Part of a small language model's weights: untied embeddings.
Each number is 128 + 24 x the weight over its row's rms, rounded and kept within 0 to 255. Layers, rows and columns count from 0. The size above them is the row's rms in percent of the matrix's.

# layer 12 MLP up, 256x128, rms 0.0915, rows 240-248, columns 0-127
size [113  91  99 105 102 100  97 107  99]
[[125 117 157 134 171 122 148 100 126 141 134 142 142 150 160 156 124 139 118 147 145 123 119 143 163 113  94 147  60  97 194 157 105 191 120 165 151 170 130 144 156 115 115 138 134 115 149 120 125 120 122 142 127 141 161 100 158 123 141  84 110 120 141 175 136 113 157  75  91 140 108  93 168  99 139 104 132 152 126 153 127 167 123 108 170 136 133 133 115 132 106 100 113 116 140 153 152 113 115 116 154  85 102  96 135 122 119 170 153 157 133  79 137 102 144 115 125 142 122 122 140 152 145 117 148  97 131 136]
 [141 143 145  57 112 100 117 142 153 143 164 112 157 101 130 154  98 130 113 151 122 131 139 104 155 105 122  86 121  98 110 138 132 127 136 136 140 119  94 111 116  87 108 166 102 103 129 112 109 155  94 146  94 117 119  96 149 102 148 136 113 156 167 125 125 179 163 150 125  70 144 127 147 115 117 129 129 102 141 108  99 111  97 120 123 191 157  98  94 111 136 153 176 122 128 137 102 138 101 144 118 147 153 130 145 105 121  71 134 119  92 135 146 138 140 108  85 116 144  98 100 140  80  99 125 112 126 127]
 [121 156 124 156 128  88 132 144 157 155 111 163 150 153 131 142 132 115 131  79 108  95 158 112 111 102 137  92 104 141 117 179 161 118 145 150 192 148 118 126 149 164 131 150 111 141  89 136 122 143 159 157 108 170 114 124 178 106 175 135 123  99  85 148 106 158 133 139 139 112 113 112 132 123  90 139 111 153 113 103 126  96 122 146 136  93 125 137 115 138 145 108 137 161 177 154 137 121 121 111 121 117 125 154 109 101 140 122 191 109 150 109  97 160 108 117 109 119 124 152 117 137  76 139 139 138  84 161]
 [138  79 110 165 174 157 130 115 135  80 120 133 113 112 141 137 153 104 174 137 136 108 120 154  89 112 157 151  83 171 108 127 158 123 126 140 158  85 130 113 164 101 134 116 114 138 143 144 126 146  55  85 143 166 138 154 131 126 118 115 124 139 115 127 107 142  91 106 136  99 115  97 103 113 164 150 120 126 121 144 101 162  98 135 175 121 115 131 101 135  92  80 117 112 144 123 171 113 108 126 167 135 150 126 117 132 120 171 122 109 143 116 177 136 134 139 146 130 124 146 157 146 137 164 145 126 166 101]
 [127 203 114 133 130 141 112 141 124 146 115 101 119 119 161 146 116 194 131 137 128 138  87  70  91 124 154 113 179 108 120 135 151 123 160 141 130 137 123 150 104 132 147 108  92 161 170  82  90 152  98 113 108 122 138 128 118 134 111 133 127 131 141  95 106 115 118 129 146 107 136 141 130 123 111 146 110 118 109 144 168 139 119 144 109 178 176 151 141 117 174 121 125 156 126 159 101 116 116 121  98 105 111 115 124 128 110  97 119 124 138 119 152 113 118  49 143 116 118 112 169  68 129 128 106 140 124 122]
 [164  94 152  97 110 147 112 146 112 156 131 144 111 144 112 146  78 159 109 111 135 114 136 140  98  76 136 153  66 127 162 127 103 168 103 136  98 132 108 133 121 129  96  91  91 180 118 138 110 117 154 130 130 178 122 142 136 141 125 131 106 135  87 108 139  96 150 106  86 151 130 159 159 133 117 163 146 127 148 125 151 155 159 120 110  66 129 125 128 176  79 162 128 125 119  97 136 112 130 129 134 155 131 126  96 112  96 128 141 129 145 105 112 105 120 136 128 135 158  93 164 119 104  81 116 100 117 120]
 [121 128 101 153 125 159 108 162 152 126  89 106 100 123  80 152 191 154 156 126 131 185 156 134 133 125  87 143 139  97 138 136 103 119 162 148 128 108 135 113 161 118  91 117 120 108 133 144 129  99 145 114 111 137 112 114 160 170  77 110 136 110 114 101 134 110 136 188 108 119 132 101 153 123 178 113 140 139 106 169 118 125 127 135  89 108 134 149 109 128 113 116 142  98 124 120 102 111 131 121  94  94 112 106 100 119 126  91  95 107 122  89 134 101 134 107 105 144 142 120 108 134 157 137 111  73  89  84]
 [161 120 153 107 160 133 114 112 126 122 101 133 154 190 128  87 108 138 119 112 157 136 127 150 104 106 111 134 159 142 147 191 123 109 116 124 133 112 113 123 110 116 137  78 157 138 127 142 154 104 150 130 130 151 157 130 169 145 100 121 110 123 121 119 137 130 138 113 158 143 124 120 142 108  99 107 113 173 100 157 158 135 120 115 139 109 153 154 107 115 134 198 141 117 169 139 137 105  65 125 126 164 134 129 179 202 117 128 128  97 126 145 123 115 135 117 100 129 191 134 148 122 101  95 104 150 111 125]
 [142 104 145  92 149 141 161 127 124 108 108 122 120 126 154 165 153 132 142 128 151 137 159 128  85 138  73 107 149  70 170 155 106 153 136 132 151 175 120  76 123 139  85 132 105 104 126 137 128 151 104 141 145 130 129 131 148 130 150  76 102 146 163  84 142 151 147 140 152 120  88 134 141 135 148  81  77 159 117 121 100 122 145 116 160 163 129  89 144 156 128 124 131 134 141 130 152 159 117 105 141 159 135 141 145 157 126 169 153 134 120 122 178 127 142 148  88 143 123 108 156 162 153 152 152 153 119 118]]
# layer 12 MLP down (transposed), 256x128, rms 0.087, rows 240-247, columns 0-127
size [111  96 100 106 102 102  99 107]
[[117 111 142 100 129 103 121 113 152 119 121  77 122  85 128 110 124 105 133 116 113  73 133 106 168 123 126 126 137  98 136 113 119 106 135 106 105 130 109 127 166  82 125 155 114 169 127 126 128 122 135 117 113 102 129 137 142 129 142  71 184 109 119 152 124 113  83 124  95 161 139 116  99  93 143 137  93 141 147  78 136 154 152 136 114 100 144 155 138 136 122 123 123 124 145 146 130 132 146  75 181 179 102 120 155 149 103  79 102 123 128 109 132 133 178 129 152 113 149 173 174  96 150 123 100 117 116 100]
 [123 132 123  97 138 121  93 129 128 131 146 117 143 104 123 111 122 156 148 114 125 110 102 155  92 120 127  83 131 135 141 133 136 118 129 133 129 137  74 124 122 121 108 148 134 131 113  73 116 115 133 148  87 128 126 124 101  87 145 135 131 146 133 122 150 150 169 154 101 122 102 153 106 139 120 121 103 134 132 123 170 132 119 125 116  89 113 134  99 138  91 142 180  67 133 104 138 140 161 172 121 120 108 147 139  91 103 140 137  88  58 150 105 155 127 150 112 130 139  78 157 196  99 117 161 162 182 122]
 [116 127  95  89 136 139 121 117 110 130 148 109 147  97 100 103 142 154 110 135 143 114 118 139 166 147 118 109 120 153 135 132 119 201  78 131 125 139 144  90 116 124 143 112 168 106 104  93 138 123 178 147 105 146 104 170 114 127  81 144 169 118 103 166 147 141 159 118 128 148 156 190 103 149 139  76 110 125 126 111 155 117 125 132 125 148 141 134 136 110 144 162 126 112 137 162 210 101 102 119 114  92 159 144 104 163 130 153 109 130 165 119 126 136 118 121 105 147 101 122 157 152 144 136 147 124 136 139]
 [154 141 121 138 141 144  68 133 138  98 182 170  98 134 193 147 120 161 172 146 136 160 109  91 125 152 159 113  67 117 120 119  96 137 116 153 146 109 104 122 146 109 151  91 144 117 120 137 143 130 147  81 135 151 163 168 107 135 111 120 164 121 155 117 130 113 139 147 152 127 108 131 146 117 124 163 127 114 135  88 125 117 136 152 167 113 134  80 120 110 147 113 136  50 144 108  95 127 104 102 130 151 146 117 120 123  99 117 111  81 136 103 155 110 141 135 125 128 124 123 138 117  88 117 123 118 163 117]
 [126 104 118 130 123 147 153 143 142 111 160 101  83 158 156 139 144 106 120 159 101 133  90 144 123 138 132 125 105 163 173  93 132 118 122 134 133 167 146 124 159 117  92 121 117 117 137 163 127 123 107 128 126 115  99 111 142 103 137 131 126 137 124 111  71  83 143 108 131 106 173  93 153  93 196 114 124 121 151 116 110 108 152 119 112 117 123 125 127 101 111 134 112  71 133 135 134 126  92 150 136  83 107 146 123  99  95 108 154 141 158 103 163 138 149  70  95 171 123 136 129 151 122 130 131 198 152 145]
 [156 141 133 136 103  66 119 126 134 166 127 108  99 162 100 122 131 134 170 126 107 159  77 131 129 105 127 134 115 104 130 161 123 186  94 137 106 140 161 135 159 132 129 113  87 126 119  89 171 109 135 136 162 168 137 107  90 133  84 127 121 129 115 109 122 135  97 123 101 130 171  96 142 144 140 139 143 133 102 131 174 109 135 112 142 139 130 137 152 112 137 131  81  71 118 148 171 135 129  97 120 167 108 174 131 119 170 108 148 134 175 146 133  99 102 127 129 112 120 142 133 101 131 145 132 100  83 104]
 [122 165 126  94  86 146 116 141 145 156  96 111 154 147 100 105 142  97 131 129  92 122 112  95 138 135 147 114 124 150 164 136 110 134 112 142 112 143 105  92 124  95 150 156 117 166 167 126 149 111 130 183 118  88 130 137  89 151 118 102 104 176 141 143  99 125 140  90 106 106 120 140 150  48 161 124 140 174 131 138 114 142 131 126 110  94 131 141 138 126 183 142 121 110 125 123 136 114 125  86 135 104 117 134 133 102 119 111 153 155 143 123 140 176 102 151 130 145 118 139 165 156 173 107 155 161  92 118]
 [ 99 110 123 108 128 167 117 148 132 115 121 173 147 124 126 118 103 107 156 131  95 132 132  87 176 132 124 126 131 119 137 152 117 167 145 125 140 116 162 148 104 138 106 131 138 136 186 125 149 119 115 107 146 116 114 138 116 157  82 138 133 144 119  78 122 123  75 153 163 126 138 158 105 178 135 142 135 100  90 106 123 167 133 154 125 140 181 162  60 108 123  86 116 123 130 157 146 164  88 145 114 111 125  82 120 146 120 158 145 146 126  75 142 109 121  98 124 153 134 154  82 131 127 131 119 152 127 103]]
# layer 12 MLP gate, 256x128, rms 0.0962, rows 241-248, columns 0-127
size [ 98 103  95 100  98  94 111 102]
[[150 144 144 131 126 110 127 125 132 145 142 160 165 134 128 124  93 148 147 156  98 122 151  99 144 110 114 128 130  87  69 133 131 171 151 193 153 134 129  79 144 110 154 162  96  85 117 137  88 158 119 126 112 133 133 126 187 123 128 191 101 106 123 145 107 167 133 133 131  91 138 118 163  98 163 156 165 110 127 135 127  94 130 124 120 178 150 116 135 143 122 129 115 106 132 140  93 124  71 119 145 122 164 107 130 145 118 130 113 126 141 152 122 133 147 113  98  93 135  94 114 100  93 113 120  90 115 107]
 [143 142 145 156 131 111  99 143 120 134 110 123 126 108 103  97 133 169  88 164 112 145 107 105 130 148  99 117 145 136 129 117 137 156 147 156 167 135 159 128 146 127 145 150 114 115 104 134  75 118 104 143 178 109 141 176 137 128 110 159 110 113 127  87 145 103 121 107 156 108  64 141 119  95 159 140 135 151 159 126 141 157 107 141 120 152 150  93 105 109 102 135 123  91 146  85 110 111 159 150 115 147 102  75 118 153 122 126 162 112 130 162 188 109 125 125 139 108 141 163 119  95 146 144  89 179 111 136]
 [184 159 108 140 146 125  97 144 139 135 144 102 143 128 101 110 122 149 146 127 115 108 122 138 104 185 140 135 130 102 101 117 132  94 192 153 140 117 104 111 126 124 174 163  71 130 144 170  87 113 163 129 123 115 122 111 132 145 100 147 187 111 134 167 107 167 120 142  95 105 173 106 128 100 128 146 164 131 166 125 126 150  90 138 131 116 144 121  92  92 110 108 116 131 124 128 143 110 137  86  89 139 109 128 114 143 105 164  91 129 127 158 139 112 130 108 139  83 105 131 136 105 130 170 107 118 133 109]
 [ 85  90 161 127 128 110 139  98 175  95 136 150 140 112 157 134  85  94 154 114 118 136 118 141 129 147 143 138  85  86 112  91 136 183 136 108 170 109 157 105 121  93 101 125 148 116 132 140 119 135  96 148 158 146 131 166 164 111 133 154 153  93  94 147 121 119 121 115 137 157 112 166 154 132 136 134 102  89 109 124 109 133 135 102 125 161 114 152 152 162 126 111 147 136 116 118 204 123 120 131  72 106 138 157  90 121 151 115 138 131 163 123 136 113 111 107 159 120 164  96 113 137 130 170 126 121 118 133]
 [145 137 133 124 108  60 116 119 108 148 133  93 117 119 128 113 137 135 146 163 108 128 100 119 131 195 174 150  99 128 141 156 135 147 161 140 119 105 134 129 105 149 129 142 163  61 136  94 120 119 138 174 164  98 140 128 143 157 138 154 155 145 141 140 121 129  76 141 151  98 107  66 106 104 122 117  94 126  95 110 159 110  97 130 115 139 164 132 162 102 155 130  90 128 107 170 114 155  97  95 117 115 134 141 134  95 163 136 118 170 140 152 113 157 135 141 121 113 122 152 119 110 115 135 103 108 144 110]
 [135 117 110 147  98 103 115 112 148 153  96 160  90 121 154 132 143 124 101 130  80  82 145 158 124 170 118 151 118 157 134 120 161 114 134 122 107 173 132 116 159 148 144 138 143 106 136 165 110 139 161 123 135 135 137 143 163 144  81 148 111 140  93 117 144  95 186 124 109 150  73 121 136 177 112 107  96  94 137 129 122 115 161 102 109 137 176 113 122 147 136 117 142 128 121 143 127 132 137  97 135 126 161 163 102 148 146 117 145 188 113 122 130 124 125 131 150 128 111 130 117 160 160 127  82 166  62 136]
 [121 112 122 108  98  86 127 141 124 145 149 154 149 117  85 144 125 135 125  88 102 134 126 121  74 137 154 123 136 117 149 149 120  98 115 152 177 103 128 122 127 138 165 128 147 136 119  96  75 142 118 133 106 131 137 110  95 121 167 168 122 143 117 145 136 132  97  96 159  87 102 155 122 108 133 162 109 141 107 103 103 130 141  99 114 164 124 143 120 145 107 127 101 116 142 179  79 161 121 101 146 132 121 157 121 147 160 135 119  75 146 127 143 152 160 109 130 125  63  68 154 135 157 131  80 141 105 124]
 [130 117 155 135 126 116 145 110 139 124 170  66 132 185  89 142  99 111  85  93 167 102 136 120  77 139 105 143 164  87  82 127 144 153 151 132 149 113 151 117 136 112 155 132 135 112 110  94 117 134 135 115 118 159 114 140 115 149 130 132 154 102 143 129  78 130 126 114 141 165 124 114 157 135 109 189 111 161  86 104 129 143 173 139 149 122 137 118 126 121 113 135 122 132 112 164 134  78 106 151 139 155 149 150 146 115 140  96 141 128 131 165 116 115 171 120 111 117 139 113 156 100 184 152 106 103 147 110]]